Part of a small language model's weights.
Size: 12 layers, 5 heads of 64, vocabulary 16384, 25.2M parameters.
Architecture: LayerNorm before each block, normalized queries and keys.
Training: a variant of Adam for these matrices, 323M tokens.
Each number is 200 + 30 x the weight over the matrix's rms, rounded and kept within 0 to 999. Layers, rows and columns count from 0.

# layer 3 MLP down (transposed), 1280x320, rms 0.0728, rows 63-103, columns 0-39
185,155,203,172,221,146,207,219,187,210,178,214,205,200,229,205,245,250,151,190,198,173,189,247,259,200,176,237,185,218,205,206,226,250,187,205,180,194,223,195
192,184,189,183,200,205,208,180,245,218,208,222,161,255,174,162,214,177,171,214,208,194,137,163,184,186,208,197,180,175,182,171,152,192,266,185,183,259,227,203
177,180,212,192,237,211,262,182,189,214,135,199,240,181,152,228,150,216,211,148,174,194,191,272,257,211,215,192,224,200,187,209,173,199,216,211,177,225,272,175
206,212,227,205,205,192,172,226,204,174,229,147,196,427,238,205,170,226,241,178,207,200,198,222,215,220,168,189,208,202,215,220,221,227,171,138,185,173,202,217
229,163,219,203,216,166,213,180,201,223,208,238,153,171,201,261,246,219,214,176,203,196,220,220,215,207,239,210,178,224,175,236,226,259,196,164,147,193,200,167
188,238,171,138,221,205,210,181,203,167,190,172,191,146,180,198,175,206,187,205,154,211,173,219,190,171,162,180,220,220,276,169,186,225,184,171,183,258,202,158
215,171,249,222,246,239,191,183,218,183,188,199,210,129,160,256,218,166,153,205,239,189,228,201,233,147,241,131,163,229,186,185,280,240,182,199,214,222,282,196
221,207,152,185,202,254,222,273,201,153,198,125,174,79,197,197,220,260,191,228,139,183,203,162,271,261,218,187,214,236,189,192,144,186,221,166,228,208,239,200
194,221,192,170,185,198,221,148,170,189,158,226,218,261,203,217,205,196,237,160,210,171,162,180,274,164,191,184,171,153,158,146,198,244,220,234,171,230,169,243
178,209,233,230,193,180,205,176,166,172,196,163,237,177,165,188,165,182,198,156,254,234,182,194,151,151,233,172,190,209,196,214,214,153,152,229,197,201,208,149
180,171,249,249,209,243,204,182,195,182,206,157,194,213,207,198,208,264,159,235,198,225,177,195,202,163,206,184,219,231,194,237,200,209,199,194,173,190,230,212
255,233,116,191,214,246,175,152,244,195,187,118,186,166,237,209,258,212,199,153,173,249,230,218,199,223,129,156,233,218,176,214,182,192,201,220,208,221,203,203
215,172,219,230,161,220,212,181,195,193,215,204,208,290,124,214,190,204,239,175,206,135,181,162,193,145,150,181,221,204,230,207,195,178,168,240,187,243,189,206
204,247,224,171,185,238,192,272,176,165,183,123,204,240,247,178,209,138,211,208,201,229,222,201,182,215,215,190,172,198,225,168,174,163,224,216,210,187,235,178
182,235,176,198,245,223,223,158,213,214,188,244,138,196,181,235,220,139,224,241,194,182,155,209,265,183,199,229,174,227,199,203,195,209,193,226,175,189,236,134
210,148,212,181,267,247,245,205,247,217,186,175,141,200,225,225,209,208,204,213,166,211,203,171,224,186,169,184,211,234,211,208,179,186,243,194,153,193,215,163
195,190,202,214,152,241,209,197,187,185,184,222,232,176,217,174,191,231,159,301,258,195,216,204,202,206,161,242,190,177,172,213,268,193,210,137,224,183,208,179
181,194,215,220,201,198,208,209,166,190,201,170,185,196,223,144,170,233,234,184,176,243,252,189,187,139,243,230,191,209,202,187,169,178,252,195,222,209,217,194
238,223,223,188,205,197,201,239,230,203,204,155,189,277,208,229,240,220,240,272,193,195,197,199,172,172,193,224,234,168,235,189,158,213,170,228,234,212,219,172
257,248,192,210,143,151,155,176,265,258,199,167,137,180,258,151,196,224,203,153,213,222,179,194,227,154,187,256,197,209,233,186,227,170,125,220,155,250,172,216
231,201,245,181,242,206,164,185,183,182,207,243,192,187,231,216,192,137,189,269,196,147,142,163,224,207,152,188,173,189,187,203,205,166,221,212,221,209,216,186
246,208,211,179,201,221,269,204,212,157,204,222,192,218,164,195,175,222,208,247,165,233,170,179,161,192,164,227,218,193,204,184,227,180,214,181,199,180,207,160
179,172,171,206,185,208,193,224,173,190,233,193,165,182,231,210,173,224,184,144,222,173,181,236,183,200,199,193,213,215,214,212,203,201,159,221,239,203,210,170
211,163,217,176,207,208,189,280,228,229,167,202,186,218,161,212,198,192,194,146,134,174,194,220,238,191,230,168,162,253,133,208,166,167,211,234,166,208,195,231
220,189,196,179,225,195,182,231,169,162,181,222,186,225,216,197,189,138,198,180,194,245,203,171,185,231,187,173,239,225,204,181,191,208,141,169,215,195,199,232
189,190,234,162,155,194,225,214,208,198,191,223,191,228,144,203,234,221,212,196,215,190,185,165,210,197,197,212,199,165,183,196,234,216,194,203,196,163,257,184
232,154,146,194,200,187,206,199,196,169,182,257,239,220,231,229,164,243,182,190,244,184,139,197,190,188,246,299,191,221,200,242,223,143,218,186,190,177,201,227
231,181,195,195,229,182,179,185,206,239,210,200,207,262,204,240,210,202,217,251,192,236,182,170,202,247,152,251,210,193,221,212,222,215,210,175,211,187,234,216
207,226,170,196,215,157,204,219,180,247,186,228,240,179,216,201,202,179,245,175,179,233,218,211,163,193,228,210,166,202,167,153,199,211,172,177,205,205,188,215
188,170,265,172,184,196,206,195,215,225,218,252,254,141,185,204,237,178,213,218,224,252,220,234,183,238,205,182,225,217,178,175,184,222,184,166,219,181,143,186
209,179,222,170,229,229,210,261,188,224,235,168,202,268,212,238,201,225,190,202,232,202,182,231,160,207,210,181,217,235,173,201,147,181,213,181,192,188,237,185
211,166,109,149,191,191,237,212,202,215,193,127,198,193,194,184,238,180,182,246,189,209,274,267,220,231,154,221,227,190,154,235,174,198,171,195,200,140,218,174
210,237,164,183,143,197,234,182,229,211,254,153,115,126,232,256,200,135,186,208,215,237,252,222,201,157,158,196,205,161,183,188,142,227,177,220,201,166,154,207
228,195,155,208,185,231,204,207,188,206,240,222,185,172,188,165,191,207,234,139,162,196,178,161,209,209,177,218,188,230,191,225,217,191,190,222,212,193,153,173
272,188,164,217,205,226,247,225,194,151,158,167,207,217,221,240,203,208,227,216,221,206,205,155,254,196,202,253,182,214,151,218,139,169,250,245,206,129,219,256
177,244,246,202,137,230,170,208,160,255,173,188,213,183,171,232,176,205,227,175,184,214,169,169,212,199,154,240,168,181,178,223,205,259,221,213,191,200,196,204
165,231,230,201,187,200,130,183,257,199,211,217,203,141,211,196,210,189,217,193,132,211,209,198,255,168,187,191,148,213,264,205,160,231,212,184,217,150,218,216
234,165,190,162,139,214,136,225,186,188,226,262,223,277,209,199,185,209,196,229,153,225,150,234,233,234,183,209,163,207,238,207,232,173,132,147,179,144,193,180
199,233,232,161,234,228,186,188,187,232,213,145,184,227,236,170,233,215,233,146,231,203,217,215,175,234,148,189,214,207,232,167,186,194,202,183,157,175,218,228
189,197,151,202,214,168,207,163,193,195,264,230,139,175,259,234,238,198,212,199,156,208,180,197,228,182,136,156,199,201,175,171,215,231,243,152,223,233,194,158
207,213,153,184,262,251,206,216,226,181,231,228,224,224,201,196,164,169,214,223,209,196,211,150,233,239,210,254,246,211,197,198,172,193,191,221,160,200,232,175
# layer 3 MLP up, 1280x320, rms 0.0791, rows 64-103, columns 0-39
246,163,235,198,160,212,231,216,199,156,165,160,259,193,205,198,197,243,217,252,258,161,172,224,204,250,213,187,184,215,220,217,195,206,217,197,181,170,212,158
144,150,161,202,180,201,211,205,141,183,165,220,227,201,185,277,229,206,186,159,174,192,262,260,186,252,177,202,180,196,248,214,230,176,144,205,252,199,203,199
203,234,154,176,182,202,252,221,228,204,195,210,136,173,163,221,198,228,107,186,249,234,197,214,202,208,196,181,146,200,168,221,172,221,183,218,248,249,218,124
186,206,193,202,156,160,146,259,228,178,173,210,215,188,112,194,215,175,194,194,169,212,253,180,152,150,250,241,208,202,222,215,225,197,235,229,199,199,230,189
172,210,181,263,164,206,214,232,153,261,223,238,161,226,251,146,251,218,195,197,194,147,213,188,174,187,201,237,204,192,235,224,194,137,209,252,191,185,165,229
198,158,200,224,127,213,253,184,204,200,279,140,193,187,191,172,215,256,250,160,182,198,186,193,214,206,224,183,190,199,187,155,221,230,180,200,189,250,182,230
145,237,197,251,109,185,183,219,216,183,241,245,256,162,203,150,239,168,152,252,237,207,168,178,173,172,218,213,183,202,149,202,186,207,162,154,166,243,197,179
196,189,209,191,178,237,151,203,255,162,234,195,248,185,220,168,209,191,177,214,208,210,253,162,151,240,196,227,272,249,180,199,203,198,211,212,247,170,206,205
208,216,235,223,201,173,217,233,206,229,195,220,157,194,178,169,206,214,133,200,206,180,202,148,196,188,213,212,183,212,217,231,209,161,196,198,222,187,141,205
219,190,202,161,146,215,257,214,192,213,217,184,245,177,171,229,194,153,214,235,222,174,160,206,208,192,246,175,191,216,189,165,165,214,206,225,173,163,202,196
205,255,229,208,194,214,199,171,186,209,158,204,176,177,181,205,224,196,258,201,281,183,170,201,183,204,195,150,180,217,134,178,167,242,230,196,119,206,212,243
199,184,235,217,160,168,211,186,229,192,175,222,223,171,175,237,170,205,238,215,237,197,161,209,189,181,206,199,172,190,207,157,227,206,238,224,204,203,194,189
229,160,219,208,100,167,149,163,236,209,194,234,201,146,153,246,204,253,239,155,203,186,207,162,147,217,204,140,150,245,192,191,255,215,234,181,171,222,226,199
137,266,217,225,208,188,182,187,186,160,201,247,193,191,223,180,174,157,163,217,208,193,234,227,158,134,183,182,209,198,181,218,227,191,207,194,255,269,222,150
229,206,238,201,180,240,253,211,169,223,240,188,155,148,167,217,220,244,243,237,292,150,194,204,161,157,179,169,237,190,219,174,156,213,153,195,170,163,200,161
224,217,153,152,195,201,139,194,257,246,223,200,135,195,211,173,199,216,181,209,180,254,203,216,146,155,175,203,253,218,257,147,223,160,210,203,182,191,147,219
224,182,215,225,161,196,187,220,169,229,206,205,184,190,199,241,196,192,164,193,224,182,187,161,187,210,187,213,149,213,182,208,232,164,275,194,231,185,264,250
227,199,193,180,174,147,238,227,125,239,225,226,159,173,170,174,179,178,195,222,236,182,207,182,166,189,255,244,155,217,186,192,184,196,168,197,230,198,162,181
177,229,261,156,135,167,213,174,237,182,253,183,211,152,257,193,234,214,223,247,208,149,218,207,223,159,178,190,175,255,182,192,155,238,146,146,193,204,182,143
181,264,189,160,174,189,193,212,136,215,198,214,162,187,206,156,205,194,145,223,160,156,221,177,204,176,180,209,215,205,224,201,186,183,243,239,185,187,187,148
242,218,183,219,204,205,250,181,199,215,228,198,219,195,225,190,195,200,159,178,173,216,236,194,204,231,225,177,161,208,200,201,212,247,177,176,193,227,190,237
199,206,210,194,197,210,202,234,192,199,210,192,213,185,168,197,242,203,156,139,194,160,197,190,205,229,216,172,156,199,187,200,222,203,189,196,241,205,211,190
221,185,187,221,198,180,186,182,241,180,227,194,227,184,205,236,239,164,201,187,209,226,197,196,173,190,249,150,253,221,170,244,163,165,202,244,212,187,207,217
267,178,254,186,156,189,241,182,201,179,172,222,194,162,204,223,220,200,137,257,201,208,171,180,235,161,221,167,195,221,210,216,187,214,228,151,186,160,193,178
221,198,203,207,216,148,219,193,240,177,208,184,176,185,208,167,248,213,230,189,220,187,181,197,196,211,231,167,212,278,192,210,162,183,230,204,183,248,206,231
235,184,191,222,155,195,153,205,206,206,192,150,163,176,227,240,268,246,170,220,287,195,197,246,126,164,184,222,266,213,163,171,179,229,184,182,217,179,203,179
253,216,159,214,173,212,214,194,195,194,260,129,209,203,210,211,165,208,175,222,203,198,198,185,141,158,268,244,205,210,207,233,179,213,221,219,225,215,176,226
205,196,167,205,196,180,223,171,165,195,213,200,243,152,203,168,171,179,190,229,240,177,182,178,203,193,195,180,217,166,164,218,189,233,231,196,188,222,171,204
193,185,180,240,177,213,237,184,250,173,196,218,180,149,202,215,167,196,184,170,194,155,132,196,204,207,182,185,179,259,181,192,218,188,192,219,239,256,195,243
235,188,179,188,160,192,207,219,220,193,219,181,240,185,235,170,180,218,202,242,225,190,223,212,225,197,232,205,245,204,180,219,195,225,137,215,207,209,244,145
196,171,198,219,106,186,203,220,219,140,212,166,229,201,176,212,166,198,192,197,218,156,170,184,199,188,180,178,193,194,164,256,147,253,134,166,259,214,245,205
209,254,227,153,183,179,184,245,214,206,164,227,143,128,213,211,194,205,178,170,171,136,195,215,118,149,229,211,183,194,144,248,184,177,196,202,247,178,181,209
153,173,182,197,166,210,231,218,245,215,227,152,236,181,197,195,182,195,191,221,192,150,174,190,201,225,238,204,198,228,234,229,206,217,172,236,213,219,151,213
198,212,221,185,203,170,215,167,200,184,214,200,208,185,204,157,168,223,188,247,184,243,202,240,185,220,270,193,259,214,184,207,212,266,254,188,215,229,245,217
139,214,252,247,156,184,127,240,196,205,147,261,200,174,148,208,125,185,172,269,212,195,210,150,223,156,225,223,209,237,157,201,205,252,223,135,153,162,132,213
161,155,195,194,185,244,234,219,225,189,214,195,186,202,201,212,156,226,170,193,175,213,162,153,192,133,238,201,200,175,220,205,131,184,213,188,196,212,205,191
215,168,203,152,166,163,179,159,216,199,224,222,205,167,222,205,188,190,152,202,174,234,192,235,177,206,176,138,150,223,238,217,222,252,171,185,163,218,195,240
182,211,183,220,152,200,179,172,222,176,185,149,195,178,209,241,188,201,147,198,205,153,230,232,198,193,188,233,261,227,178,207,235,249,202,208,155,210,252,199
222,222,197,216,176,168,146,186,174,163,266,134,194,180,254,165,183,185,228,187,210,175,162,213,200,215,253,184,226,277,228,230,210,206,174,179,263,238,241,200
126,194,235,264,184,168,217,230,180,247,211,173,256,162,215,149,223,232,161,186,192,200,244,157,176,220,232,168,185,170,161,163,203,175,257,218,238,170,209,207